{
  "intermediate_size": 2048,
  "qk_norm": false,
  "attn_scale": 0.125,
  "bias": "all",
  "tie_word_embeddings": true,
  "init_std_up": 0.0164,
  "init_std_down": 0.0,
  "optimizer": "soap_variant",
  "lr_mult_up": 0.632,
  "beta1": 0.95,
  "decay_fraction": 0.582,
  "final_lr_fraction": 0.0,
  "z_loss": 0.0001,
  "max_steps": 3536,
  "dataset": "wikipedia_en"
}
Each number is 128 + 32 x the weight over its row's rms, rounded and kept within 0 to 255. Layers, rows and columns count from 0. Numbers have three digits each. The size before them is the row's rms in percent of the matrix's.

# q: layer 3 attention query, 512x512, rms 0.0776, rows 353-388, columns 448-511
# k: layer 3 attention key, 512x512, rms 0.0762, rows 353-388, columns 448-511
# v: layer 3 attention value, 512x512, rms 0.0723, rows 320-383, columns 448-511
# o: layer 3 attention output (transposed), 512x512, rms 0.0669, rows 320-383, columns 448-511
q353 104:178107124149150193151156102159119106088135130121144192096126136088143119112136192117054134149162134171156128112168162121097136145165120154202109074128120151078156135129128118175096090138162148
k353 101:115052086115190141120194077120119150112132114129161095112140164135106069171184167088072136134132129138155129101103139128150114142080102168190138102136099141146135169105132178104164111143077159
q354 106:153075123066134171136075129161105141086125131141151138147135122108135124044053123177080089119132136214179117130166134111140117133200139146118093149110118094097135137127127098056148138127171148
k354 101:164130142145115131154099067144096089119073160104100118130168164103126067100142196139153087156116109126117171106140109186160132155168134132108105157101049179151110152123123090148162157135098146
q355 100:138170153133117138056171119110136182173151104152117073075135148220117128194175119105092087149114120095098124094151134142123106146127144135173153092120142095114087095120096115140073136141105146
k355 104:149109199161135165045125129123130128136150126168165175078171149108102155145196091091086146114122150132075130099136084057117101161167089155149171167120137139067095164122094110145110168156126169
q356 100:138129117144100082178159107116140132137113154172137164128127116083206124141080116097066134083139124162087163082093088138213146120152157136068155141118088153153187192119102130185163118105144118
k356 099:221152127141178132132193106119130144135127102136120120182130120134187186128120128144124157082097072134115116199120116193111135155137158110069147080114075067162105161119171158191135131118167177
q357 104:122141141101127179144246128095187047103147127165064123091107198117127117110122114110161153095115131104130103199118191146142136094132176151113139107197156132151112147150143143124151176134174160
k357 100:157085145110131113122162126109179107124136148118144111100179177122162029202142155085116108089135112087144108160124125147138137153077075209129211107134133120143145197138145153153102176085186180
q358 109:135124145083109128152074073103138077131166067129083107110153152175108068127111146098096098120095084112157137196057111162125092133090137109133113159126198136128172160130171168091099101087162136
k358 110:096114128095119144154052094139094109173111103139111084138101135137105010160170166144133100106092153113162133129079102143130127121080118135110143140115172119071166185156136161111087097109133127
q359 110:106141086137131092152124131157146143163131146150113170086115144105146152158188161104061100084148123141133059122117178143088156124170098178159147111149068088108113102104151101199150183035118148
k359 110:155113131100148118157158076143126175105161161063139161140084157137143121109142156125105132113137137154092100145095100143141133147120095127064161136159109113161120093135189171164154125150136133
q360 114:164172117130149188108168112095070042147092146128085074154115171122050155149110079123114084118110155112091148122136159136149128143192115071198218138120057127148123157111094143138167100067162158
k360 124:123177198124171099064105152073132171125106094142133080149107183113111131125117093080083177068099129146091143120117101117120114171191076163150197119176084125125140096158117149139079107133142138
q361 105:097130141153145154061159202140110169158108116113171152109137156173038161128152145112175139101164156096180120158153098103144115137133083077134125044158126115106134049098087161094116124106159138
k361 106:094119104140079141090119135105105121152129129118185193108079145123145140106119142177100138158144182142171146125144107103117113142096082089117176146142140139114125077122126153091079086132113085
q362 097:106120143112111055163123141088074104088101103159063107112187128194107146139138173108120083146147130118113100185065165094136185139118098171157136137130123154160115144125158133162130137074109130
k362 100:131163161145151125098081066106140138175097112175131069147125150157163078106158126126119094141148159110078100155150104105102127124118092152106138146122135108138143142141112138116119190098170164
q363 118:127110086129113112118167106145218150145155135124158085136183112097158182162059080143198134160182102109127110116159082142127122154149094109077120117089117141095160170138136126072134160212151103
k363 123:167149149140148166147103141119105159134102108180099165147122125093110103135092122102109138114194138156120149124135090151145089146162094125169191063124077129120147107113106135141170157147084115
q364 107:119114113115183121108189077148107121152122095147157109089145085200112157168102087118114060106153125149096168107111102182094091201135144195155104158140142189148145207167142136096142123125119176
k364 110:193135114094199116182140107114099112083105187167115121133158129197096133128095133168137133103130116130091125169118159160174101158127135203154062141141065089113166137090147113118136133101147105
q365 108:105125115174127088144171123160179152072129066153134162122129114070161206112123113129180181141139095103119057151163075106119127070125148161114115175132093098164086138118108084148167111144156142
k365 114:169095143198111181108081143118150173104086058153090169173121108159115198176093137135146143099139143149168062078161117101151145134065174173131087173174086113103124162179130079066099142106115094
q366 101:170170111162150126171151148134080109105132175145140136155117117126144132203116106133166180097118138041109149163172222132125112123145132112106165082159104165125201156189132144103136151112144152
k366 104:146138093127106098098161129105071098140072182160078123155138093087104133128131093130076129136139107156097149146132159128153091137152083206094111126120139125174081100120153131192134126120194144
q367 117:138087104162126156155165135068076103104118120156097086093121159053124070110139195161119155124121166121134139132127183083159173124081159164115164139149106146136138101118149195160155144065119132
k367 112:107074138116145162139147147143114146116147096152103086115142084128134099149104131151142094117135140151100161119119129102057100098097139182126137111164173159176126115122134198138162202079161164
q368 105:050126097148141153099087179117121099129099149172132108111159132131137161150092148136224137112122113173107132112142149059123146096122173143094155091146186136129067120113110158184130137134143109
k368 112:113117059130087119135107148061129106097157113083137177161071160094088137113084144153166206128144132147178130138116164158092120097097161120070205067110129171128094129145141158094146183220203145
q369 095:099084161097167126193110165106142193071163121151158151140087101080172143159089063167146152096140142147121121093159100128167177094146072146142108101166106069087083129133159098117224114150143094
k369 093:119137131101145147140160076158124161154124149101137106151149121126106158153105134055187175180141095049113150146125163163107083161096187124092119046129101125169100129126171158110186124145167114
q370 104:146127117109129126166147122137075127116107132149152181157114108125139104092118139153099157135157119123143095140185164155157106151059128134115148116152146104087130156155135135093080119044166098
k370 100:100123093099168123126136061091143162111130128107141165140106121132085092159085116152116165142145093103154156167149116141124145163054137091053157165162134095172112180173138167078125106093133189
q371 083:115126111170166142163119070194159147111090146144109153140111118138110169123126145167115140102088136149157100178116138148123159078091059148100109197080129107079056138117128109152079139194176077
k371 083:094126116172142112177159061140127149096121109043133140125085147178128153131122151117159151155156092147110123193124108163113094112078159123132103178179087149184104140097096168107084124150115154
q372 098:148108175154080108087112166141172187146128113081131127140156095094181166172144151138064157101128129135098172115150122142121135169098101129101117105177083117109115100142163098123118117125089115
k372 103:146083116124114134105165137125112100179164142102163155135144112133123206171135145160148094103145168118071126143131160111132093157138068143115104105091090096097133045171118143163109091163062130
q373 107:119125138012121171144149098149094144121136097048163073082166145093132111091104064140126084095122165082130120159191153153165113123167044115093105097116137095087109143164128114131170151136131134
k373 112:164135087079076098150095118181098137149125116159121126152068128109089121122160150095131163097122137064128139102168159097091146132150038122097119101114103175082075130126081093161131118160188076
q374 105:106126139146176164138104145118134116068135104136068125138151158175146123107122131181146133145122108109141089100115158119105169134137095144170113093124153116130058059080169136119061075064097167
k374 092:120136098081158126130133084119118156110168083107115113136084154157127106113130133145160074123163144153136120123101141111143200031143153102090100166134177103160135116101137126120102125103125161
q375 104:111139165116149118167099082081152156123119086098129169131151168176119134138129173173187082172160096118105164119141127149153115099158093119100105161122135165142145146111115187141140101100092110
k375 107:099078126099146145181146091149173115085141140123093103149063072164128153164166070167134118170081110092082115114126146129103139122157200175058158185096141140108094177131088174218097124179113140
q376 104:101190133147097134122151092147097109131087127158118122145136147138084081103138123078095118133101113109095063097084140189109105150141153156151156100144111094156167152102163182121123116139104142
k376 100:100152047153139111076101095131091126141059122108171104105168124108112094142091145140105126060098094119103054111120121150170136124107057171118178140146094095222087173120165117106101147094125195
q377 108:142170109112139149127060100103109115108132138144144191164208108142142131138065151066070051140152106170112157132218148157115159169119099130144130072163101125137148107104126087157100148175162172
k377 112:144151029086209118148021145074125134074118112161116184144091140129115115109097118137091103132130133150106158147142139140132192101138140131099110080130157123094157168115162116132168112137139135
q378 098:081133161154126090099068132146062127134130164145106109102148101182164083092134162136159116113095096114173080070112103118081088134110183193129126116178117083147141130113145138107115137111106162
k378 095:093139092178108117071110062120164091111089149162108135150192146149166097123143110157153126183090100076104110097130088126130116123133193157120119156115092128111192172113149090087161130083112121
q379 102:168173093130148122118163161095101125108063170113115129103127126148128087132104145107087165116173103077113075121162178122126125173132060131135126085093179168152165188113169118155141191034129120
k379 100:174145081147146088123194096102140159146132159108114129086189151135127093108081087095134187131154080052106092197127141126132100132122108118078130088103117114204146168094198137173138172088158125
q380 099:119087130149130112110163110132163099085074228156132133169165129183154072130164160134208123106161114081146080115122113153123123107102171105154107060150062120136129167103125138163064144080146104
k380 090:100139117078119107113211064150141141129160184122156172132127110141092132111140134054200187073139124100173083189099114146106118073086137122102100097143138104166126154152214168127144170085119164
q381 102:108167123118134183134164059173096164138117099101109090139064104146104148095055094199146082184110122142101102098131110148086077127182158140133157136112106124139101130154090169158068141102083079
k381 104:099107133152096188185128151183163109078173093120127148163078116139117121083108182182106118107115121146139092091161064156111144142178198067114110170133078090126088115133114102106100095120122113
q382 094:140112158147118185118078118163171084166164129132110134137103140135185170188144103165067129114091144183142099161145155112073138069145090181149061215148102133086056069119129058131116124188157139
k382 088:115120099180156131158164119133159086096173127126097158108115180194186139168152169119120116129144141154113120117130132156084127092093134139136105121173067123116142139092151132097163127180120122
q383 105:074150106164138100136169166077168119110116201149165095129195174098092153097111098127142133154154137093079133132130148120149172090138134083149094117130207109180076108091122098111144149153134117
k383 107:138139108139080103159157126094103141091126113166124089143135157127064172119109103164131108081137141121140086130188139098098188148055070089137133103167180130166096158104151136115065198144180145
v320 100:111064118101133157124085087129126121144098136087115083143093167133145106178178131127111146134137108107063091118167075116149127105156154172145125163127165134160097093125134122166088180133087204
o320 104:122149142114086080082161125136131130087140187145087135135122127126130153124123124128154161154171133135080138137199160090149159123117147130136043112160090101158150097117077128160109125101173114
v321 099:084130147129092093115120114035100122128174177176144066183134104093160108104109130140087118183113132092096158099127103166132054174108070182153135071117163113082106143060107142112143105137118164
o321 104:216122104151136112230123150136131125081126061114085160093127137073170170115189131137158117094071102183086095095187124118113117103130165087137095177149067144096073115111123140200068091102109110
v322 100:131113174125096102121097118119153101151123168119118093184136132052190162169131098079135175117152148087091133176112134067104145084120091114126063118100121199089136094188090157153126108115116085
o322 100:108137134168152159122126094159148091082103078148143164081145129139166077150068111158138060152194102110166152107160138168141178201138115129070140191200095125116140151120174090151149152108133144
v323 095:166055180136108084130120121117095066175053153143072127111145157117156128097076118196124138102166050150184114156107102105172129124105146153142156092115147113142125132149163140067164120139122141
o323 098:085156130108129122105099141143095176101135120096169167070032141130177164119101111104146173154149120118082163136161126112165131086165203056122151136124121115101162134165132101114127135155153164
v324 098:161124133093130137126142086182155095096129090142103110162170176092158085121140116095138181085195124094131135121123143120051161125175107093131080083166119147095178136029145123127080107152167117
o324 098:172108082089117124127055129114093165120128113155117223097084110180065114105075134103099139143163138105113125173152140100165142109078114139076149140105179130177200107182125085084144060132108104
v325 098:101187121151098178123106145160114184197146131124121163091092105171137209195133095155114175072092103160120090111112117142100142121080169192156110161117120081204190164116096154138185120134152159
o325 108:139138101139150137134146061125144111143170192136112161150082153099167121097147117143039063116107106119120160094154134145117141141177095117138166128163154113170160116191110112096100111078150151
v326 096:126131114122140148085136103132137125199153167062145117143108140140169119140131113123062156154177060127132118113124079122099178126142101131063074070150146150124105110164129164122135140063118156
o326 100:160130102147181152088091122157149114131128136131096125143161059060091204115122102133176124137175115129125103103162114186116106123143167138163093140120110146098135178137107098126150168196123118
v327 100:138116147109192128094155121108139100175135132122128095124113128139161084157146174128105135134103151144133135114102084134051183092126124100137076089113122128122151139116149135112190112159186135
o327 097:154127177156117116161081160097198090164175127127098145156093124132101085178146087141070115154115094083189158153161111149145139132123103157114122118133141097129108129170147169147139140155173126
v328 094:063152162119130180093150151120149168077101097102137162153137047075095118102135117056092094093130130140147087115082146220074118137176095089156065145154138119138105109150122102087126137103122121
o328 098:184156154120159076120083060083084161115191152135116163171147117165160098097097120141119123110124109138131133107158108076204140134111143182155110116140138138142154157112063158109073119097087071
v329 101:102162138181129069117134126100148129114132143110131119104113112169087152171151096114152131077073133145149148125099070128077209097124154203158057182162146121156116132157089169136104100133143150
o329 105:161093122084105122107098157126108180142151105128096167071100157045177077056164077130119118163186158121093199118164129173126081148148143121157142104115116119103134110143134166123116122120183097
v330 094:109127163111197135064121092106129117119091109149132140214126081096180115112163093098099067132111076126172115149124123234136105147221067167128163114125090129102116113081067096131200159212120159
o330 095:149120108124145149159221141134069109158070053117130061135166157167054149101067112141106204106064142139085127144147159081199122161055126072106111078150138193152147150183177157112080138092095133
v331 101:102110154162159151120130156178098065088140138209066147104123162138126184146140121128169066156114126095118114136121106109141136162134155117105100164116093115116116146129165090176047120107143093
o331 103:125153118152118089090121130053148109080142139134122077160162103140081111188164130109134152145112102109156157066077139098151134131120117145139142073115120117122142157073111136127178115144135149
v332 101:160182151155178144144137129109104135153143104102118121066138122112124114102142122122140119174148184081129143177165117161163149128158146131121082171108077186175173149159070091103115114136162103
o332 100:118118108128146142107176126102121110123196153139155122072133127136159126159185195142076090089150086149082130126180197142096129072127117118156116099163171178075139128113150053166171110107124162
v333 095:125164143159110171132079070120129126083164107115149156113089156056132128162091147177115154174098108171117118187164088155179125147111133103113185112093106166121136159192109141157119057119076147
o333 093:177122163083124143108124144112047119087099127159073083110193155148127132110161124207120127169082140084072074099150180100197177140115141139129116091155124104142183119053114096144130127121131119
v334 092:093112097160121119111127142151105137125165129150151135111079157193075164131114144080166155079119123118078127144085094088098137121125074160113106078160164129130164163167158129141114117095193101
o334 098:123134117096121097155132203172146145106189136137157134118134116122155105170132192085187160131157085115124199173105135133109149148123192091124103149081078130146105083072138142185121108162146129
v335 101:135022156160143098136121071154117109163069124143099127172123126168112049132148136112165093154134113111107125153096117188171130118116136110107116094158103156117168137171121106131099070151108188
o335 101:118159121126133077097183120077120137085130155119166055127136142114127144139075124131141114139170145134110110107156150125172125148159157118079139097115159152111121202130126120078194112120146150
v336 102:104092107141141114161095145065152129182069101159134107134166108107195132143085154150152099185104081160118119102121139094158189126110109137085175155078136102107150110142146131169116105128137110
o336 108:132157132177100143102104114140168105094130164136146121086140141158096077103168168109085107131120118100098120085068168203137099142092026102125110044115105164106126036079151149157099136119134157
v337 098:093114141142072171157157138110134173097123119124163127070139130063164154191127140152077047212074147155142129153123123123094110122125170141133141147101133145146165199152127191158136172133122144
o337 103:131093095096162092139158098128115154107109140123160065079163162110158162135128130108119086097156093161100114121156165173160119168148115169116096131130109108166113144141104115169103138138098145
v338 097:159145098088122165153147089165126119170073124168107138109137149184092100145106110100169146109142109147143034189149166101132143046092126150077191117171111017124204126116135135147089140173150144
o338 097:092142185133142073059145124062116094120123124163107155143130097068058201151145119147131071163090166162104149093088110164098114137171152128089109104131135135128116127147100151141146103140111139
v339 096:050080166138116101106138110133122135149185130132112056191069150056098142163147096193183156117165145114131109071218131123129117144102208071186167142129138133114060125147130124173130169111083170
o339 098:157159105139161102129127148174111122124107111132098190139142097199129084150072170141098095119135133098131103179084106143119116155070146114153120129109125159100157114120124158104057119092076159
v340 097:110132107140148119108132142113144140083133134175133087151132170080166104167118143147137173119130149074138126124138124123180105143113134152158131095121145106142113128113169176147071135132140141
o340 099:191131116180094158139173104112140128111121099162129086142139130084116099076082087173131056124119175136124116087119105132086098169103188108087109136108169134127140159149089132144171118110105135
v341 107:153063103113122142177125136107133150141133160154156114119168135127145188130172161128092165140090090090184140130149124095119149116116137174129162113089123163172176112093096069177090131163135079
o341 101:124141121117155133132110120159102088135147083141129136089157122105118077136112140148035188161093109108128132178149129163133143176098197095112180040171153100097108095133145188106150078103117138
v342 095:105133110160098068122158073199121116134135152104156078123152137143081101155103061095153170167134145161179167157151103071095188118153149154079100146083095101085100146170118092166127131096138106
o342 098:149123147082118163088095123088118159160173089215148156208105145072099115167145111119124085082167168177138172161135110109163119139166130131063112081163097150141126031114145182142125083095128075
v343 103:116069104144116077174149030108113117149181127150128157154065172160102072184168104082205161112114140127117150127065071175112156135141167149168139155136120208086132146089073082124132115111059137
o343 105:077156119181103113112141176075145166079155143093161144134163058143139129107123111134078140147105139076083138185119138041183128081142098070110147168156155083092137110119074113171166089189113138
v344 103:118070120119159158065146129226122104175126105141149127075119103111100139132137115092118042110129075144117118178152163142120180097129098115105129142129124083193076094111163133094139176160113101
o344 102:138130155016083140122073163112155101116096112144094132156138118105117153104120120154170129173202149149145119122132121124128145100135136172093131097135140125123118149108047121134107154164132106
v345 098:186105156107104139174137138140044125184113160118168106134184093162127142087130199123130135129169098162131099125160118130151111087139140082114111089094091157118097107126179107179102165162090112
o345 096:086152105118151188121065201115149132103115131082135126127152081092112132168069063160094149121139122147091140150102106154122169113128157110100146194195185082144139113139087137130058152095150117
v346 095:100100128151118132137175170158141125039136153147118141125097126091123181128095109105128159117123088143196158102208118140088076157080147097157157114129064168133106158191141124159122126127111110
o346 094:176111117203191110148096077110110104130168100104142103119134135112116145113079089161110081149159089163061121095121131138121160152144158137130148124080216124139147135128135127126119110144104081
v347 093:139121137226150080151166148090132125170064129110108189156111089133124172155089126155142139123213133164116101164144091142101148159109136137141105167135124064120141197176192084069106138082172153
o347 094:132143098118166140078123149085173113132090113140125124130107132129136118126145125092097154142099137143113131095160129100119104067101138087112140155086168122114164100162109176120153145120126193
v348 097:093089098121159096138138164145143155145132193175092072163126138129167176080110144108151189121185119166136124103081125104128079170092088121180111147142095058115122061108142149170122129092200135
o348 099:165110113195161147169057172093084117107125085109100152124112129209146103134165134135063128099135137176109143124120127164092126187167113129157128118103156162110103155165083144118098130103135128
v349 096:109145123205081127151109124188132086146171135135164141120172112121145110190090153146132115149087129103136156177168130140153083095131114101094145131118094116113117138132124090117130111130122157
o349 100:147219058074134162115138119085173145132096145083106084114134107097109146103077104142109114180199093147108153131123156084107198157094144085182182150167174136140181097100101127151143174167122126
v350 097:108121117118117137159144151095146114095157113167187047139118189143134067138078106171158151167131113053122110190079091093106121148154186112084176102151208132103103124091142148116149072153114134
o350 103:075101165113122133119108100169147183112161126128162174121099144131154096128140117117114113105148173175097137165100123100094098098095112173181108110124075147163138074151145149172144069121095062
v351 094:088085092151118134078127130108161110150156113134182120100170126103133086072078124076103064172134170125144148171122127173083126139126144076173110143153139107098119133109207113096168148091077152
o351 099:147038162095101056135183160105073114146110133083132179161124152125124141159191142155157173179123140121061132151142094134137136167049150139118137126159178163148093239172099178102149133098101142
v352 096:140166083039144082102182129153144140092065121127149142162185140181099140127117138114122090118084157130100130142137156165201091106147074127140158208187166078106135114144158154196083089161186144
o352 096:102098094131079185090090089109151104106067106082153125116101116108104105115058151124087158144120140133102131139087108128089213144142128188117091169125124090088077145130107147141115165192117100
v353 095:129066087133158100097113180119115041164130188180182066091160114133181113072079124091097149103085146127146110192159133073108162121163150117126128129094140091163164125113140154098134134056126087
o353 099:093110089103098130106115084084079113116113142175118156181144159132122114119122105138153096145174108086150210098164116122138158089185169126057120185123097142172109125116062093104070110157133100
v354 097:134153132111088113139093116122156133134131176153096127141157128053134101113065086154063101161162150111143069187165121200155087174110111101139137152144161134069162141059083154076146097112097178
o354 108:119113166109139171140197102130124153135137128173135149169147084160099169107156183133187095146064149181173121141159092148148131136192178093093112139149130155098082120136056090156085130158105127
v355 099:121115100146179148136156128117109138117150128169193068213120193138107117091155176121120159207115158124106061065099066086160113143082144094111154138117151129122112120117157138112111182131090123
o355 096:061121042171082146143115177162069085118119212126108136088102084155137112154110160146103113068178132124131123159121131153137129115126102107169124125080081097072176142135124154129090165058133157
v356 096:172132130095186104051119108124119181146144098112148084142198107136145145082124081155108109135136141167167148136151165149098148111149081129129176138122068159159049131175131153121176162148102142
o356 101:132089156143171103135136097073129123129084139156157135063140088175114111154086126125144113156117115111178115118142162131162163131070127125157098092210159120136120155059139175072135180119127074
v357 099:124121170120134156122172124107161121078194114078106146133078169067137162122167134130098126072111142149146107117151060123156102136062128134135129149140119186111130180144070189107108170084150121
o357 104:147148112144188137116068130158110126107184139098127155220150104134103120138184081191137168149144122105123106130165197173111091140142145154135197141100118112165129138157129107127162104170101119
v358 100:145093158063116102159106044138125110153135088072153125159120150172103058115138181167156138057170103059123126125137139145063164166155066183126112136191161112141114095094123116113132123165127079
o358 105:147142131172130075122100139084149110139140136149114184125149107098108142143141125128106092128184207116134137169163169107123136105136057091164135147145075130126131100123158189154166158124121145
v359 099:110149154144189135121165139137143171145155136119069149063165073147125097087125168066088146085179106143154106139130148158140173093109031131123140143112154116174154179132154071104122122081185122
o359 104:133140107098174153136122122180089203164123078117103115177128143094189178149159105112131103141086175145087158120052148086117127161137102197153156135110117084116178152077094107111100200185106115
v360 100:143127122154152123151114144116128159196098105112159092171096045189102164054121193133090120087131100182090175080149155092119087135143137148108122151162130151141094097166104119124169154111137113
o360 102:131140139084092118121081135126160160163134150088123078164129107133128076158082102100090150083130116139144081149163098185142124101181123023142127147114119131170115104118183107176114114101116086
v361 098:116138176128170117105125122136099134101125127117134172152154092102197112091088134085102090108144128086152115097086138137114071132129111071124107134066191130094088139133167094131144144135104177
o361 101:147091121118110148097100183113193126176137097089157200147092171157111130146098095114211168150156126100189109158106137101120160144128145125117113123124075120106144095108109129069102056159112121
v362 104:150104104104124186109131101094182095162116080140204100086138118160159120147074119104063132140120111178130125171124160102128156110136161074134105036100146112096130137141139154100179177093130120
o362 104:107100116111154063114090147137096149179124142121111136122129162154131148126149112144089155122117083105193179091187178144109119143137151127143132141145146142105127179168124167118125088127082090
v363 096:118151118176124147138111186131130165138113152164133181054119130130160232123125124170188100088099152136150121196140138076095122118160115147108116199136128091128127140128131144080119135074177092
o363 098:121180156121134182133129144164117138132118140162117167157110130210169150170075190078089122151123133119123147097161087127096128165177066196142121142102047124181113126090099069152100141113126153
v364 103:130147147119120123140190171096115153080196119163070148157106135163152125124137113099142163125078178105139147114131118142117048159146118196172075101161131134066127087117088127150132113157164154
o364 113:097121118169106102194112098121161196102146076084112105114097086079087101062124136127090114085133143144178100146106121105110136062172099181137123120098165146162145173120105063148120120128139089
v365 097:093126112079206173065118140147111150136118088106201182033135133167101106098150156115133084112092107103200101073156119134124125158173119143119087131077103061147127164117170132133129092157110083
o365 097:113078129135113089119140188085169165170170203113142143075109101118130127111091134144126133121112123137108170152148129163124141070089113141112200146125098187127116160140132124155117137139125155
v366 096:088182157085128074161157156181131150100094132184152143090127089113130107104189125099167127105084170141133075134138190150200156086137100149106119115178145167119165075165106128099129053143155143
o366 094:136129101090130108137107141088133129126138113105096122154165119130124105136021115127165138142090109083137129124121136076149150119097088098145137155150174162105173125127208099114108127099187085
v367 098:168149169108096157077091083104170122149138126137092146116115105201161088159138092125188089064109133139072141145107117224158195098159088101066149162215118116078128144128149082104163124116128117
o367 111:090173154144121131134088111078123162181125138153152160147098148136115177145117170116143162142142120145124100158157135055169153091114079134164107146135177132134079143163148096139124134184175095
v368 097:143098141125101138167152117139145114113168096098117105181141121151088131114132125189187178154082178091090129124175136094119137136168110110176154143122180185063094129109094177156106100131164158
o368 100:070115124121137075097112158114171144108162099106098138142114200104198207217166168107098107103120112104138184120136121172191097151077144214130111062149154159129121082118131131154121160133117058
v369 100:153116114142100127121155024108144162176164097105144140191159165114117216196114077130060157131142107136105158123184104184143164181138126168120065106139171183133122101153132082144152140104115182
o369 105:090165157122142166107125118119238129135164120141132122118181092117194096107139147172105136147150194149159183135195134081117102115139142041177094200150116124074170154154117171111141158108167088
v370 098:173168181136139143145143177140127080175124159121065144142102084190124220082090140121118149087113121180117173070137161132147111122145135160159165162096116151133070119146105106084155127092102130
o370 106:148174107157144173135157134133159189093166135105136160103092113133098093145156115080130203137170166114133060136147136119167139116152109135123083082126161127153083166121152060128099086104177115
v371 093:106097176171105134097155124103117187083208062125160154174155122094132159104110077102092116167160170117159120141172102140120114121136150076163123099140102172147122200132109122119207110051099125
o371 094:121171146144106131101152104143220171104122144107137152151135061120103092135121092099147080112101167145103159134122122114144085146112064074126175093168146198120177071128143163084077105131085111
v372 094:115135144153210141170112200078110115148131154116100145097128092137143133079101167149107162147142154171186166151120121126114162165086104136128086118112123174083103140165141123064145102159187152
o372 104:144114102175143171172144096138160108159121132171156174186145106075150172082165153117125098167126083110093079154081108098138105111129085139087099110117073141134064153136113109191145132142059073
v373 093:107129169108118135146160063064070130149119110141141155102128126100052077103110163123117105180094137122102116097157172071083182067129101073099106084145196091055113107143165147122122090111126144
o373 095:164161117143131117145137155121108101108126135153108146199131090146187111120125167143143167184117121106108088104074076135164123116114144159112169150126110081147157111055154159121090137123149171
v374 094:178102187115076105125179077128159087107127132129167068191127172149125122118126058124162131179129215124149121138136157129133111135060144149125113107160133076092114162136084128131109100145104166
o374 095:103138149135141132065122115151138198132151062124136133099183121114102159139148149155133082135106101074131184145068143117131083118132086119141165095086129160194177106107161129147165143217129102
v375 099:137133158095086091167121066149135132134159102220151112178165136102138111105142096135106119122138087120117099095174118149161098102155101188093141190132158162150104100077093126103135128155119099
o375 107:130119159130178151096094118121136077166127153153158183086068143079163163118125082106133196114109141126163154102138242088143133103092152121098138101143133125152120099171153087151185115140090142
v376 096:133116136152135084143142131096056128087139111083068115071129099085090096139081151122156117148127138095126107142163105155158098137105193141093155116122129140192116210175144090084130108132119141
o376 097:083113180158106112155111123155100085099138123136131146118095188119158098072135165140141131168136139139189160083080146118090138133124126155190106143104121102085139140102145167178101124239138098
v377 098:125114158144097113144160064144141184110103107125111085141163208184129132146123092123132124166094116143173158133161152110147117134156149133147145121109164116099094182103097142127128141077178097
o377 101:078035150131080168168073110134135150144111138093065120135117097145150142150126112109136083148152105168118143170114112152164133079061171102115111117111107178154102115168141109145101155180131084
v378 105:122167135133115087124124149069113123169126114111140131169083188122125141187103152149151147171103159094112134191109108136130086140103161136170144134078189097150213116142126179092146080166105185
o378 106:100152113134123113099156117122160163136113095140145130150134141078172122065164149105106113146189114172101062113165141153119143116138131138171096138153134115093106146092202082103125074092151143
v379 099:096102147145106113063129095088105126163137163140153141131195098120154121101146096158136171145118071129118120056113107158071169088159055179085115129187146059105072109078153093127164156157093138
o379 106:158161137166132182108122192113169128157100085089115090136116147128131128099147193088123148111129148101109139164128096105151163172116119102142153120123199120171188108174132174126096114073133100
v380 102:056119088142110177123135172134160078085071107128094077109136188142125103080099077082123183177154111078096142177076168176135109083117131109074140078118199168104114161115107098142131084168143124
o380 101:153166153143142139142100112144108195076131179112176061074133143076121155138145134091135191112171105142146116178125105024077113147162155178167112137155087136104120124142132136067172115081099128
v381 103:123081128106143133075111129168075151129111152110112110080142100169138090095113155089115111120180074134100140140071222100165125045159162138113088119117179088135146096168110177147084131102129135
o381 107:043119110160171144080115173131146095127114156106168133148127139070115096122122124180240156100160126115129128163110045132093130170125186145076199107097167103160133113092122078085177118101124099
v382 096:140157151125157190143145103136151132198112133121083092121165134162111118133140120095147090037146105074132078091112098188205104134167201088125121141153178121083114094093112159173143121181163163
o382 097:138109118141087103125150127108122085104146103094174157151105150062080158129133123113119147107116141107139145164120160126116119086100126127083057189124071152130112092126100110107112125125128155
v383 104:145083160110153104147075084098106109131141125101157107131095116079068155175187155100202108164109095126117113146177126155075130123135143085115133124137103153159152127161124134092149151145101093
o383 100:133109151169100141146195190118115122103154087167117140131119143107102084088080088130165099122147104128142113140169151132162123124098071118123152141129158183115130145094117181203132102142136095
q384 089:161180144145140131121070174117115181174144114166115180098080195071141132124087180169103143103124107108115150120133136122142133056090083154101134107166135176135119124199144101101104121124112126
k384 086:182099133147102158130130138148152104082095142155139105164091171086130140076114130124075168092143160121144109132161086131096133140145136116097140156160123157123132132166124068143111109102195102
q385 088:106217129149140136137137127083159154135170170120125160141114174124110116162093182157101166091112128134129095148152127141147115149150114182140118144169147188130158115168134204100125134079117141
k385 088:127098114141179110130150116125148093127083188117155147092086116094137241132109089151107047176160140191124105152117098086141073120112137160086106126119153087099101118135179095124133091103249121
q386 082:124125178162119144060092119144116131130143155161084081098136151140081198110097093181118116101121109149152124183141131172128110101127114125142153113154120180139065113106116093166077155162185096
k386 081:087145151204067146106165097154143168139163146082097073096092153122096118108171135130175133093117138186109152130157088077099144136144174216179069157133083130126129146134119140110141169133162084
q387 083:129145169117087109158127116093115114123183123136104108135147152102141175207125091162152104094110169106107137101172102181116088183098105138117149141119112077182114140110174157124137107130140106
k387 085:170107143112079125143083152115077119130145131106121169120151121119152148145142175164140158160161096097193130202192136127171103180126171111157133106107097087072130122126167140103106150137106080
q388 079:128112111147089132139085108104126101155132155146139147160174059126106069143159114097081102115165172123143154138107133094160111151126126123154127127121107172164095117097127160155146104157091188
k388 085:152139048152152111123125128143132151143077119136102144104110101126086112079090058067092154110068105095090102141132133179153181068146139150130161110096117120091144095126144155086133126137117088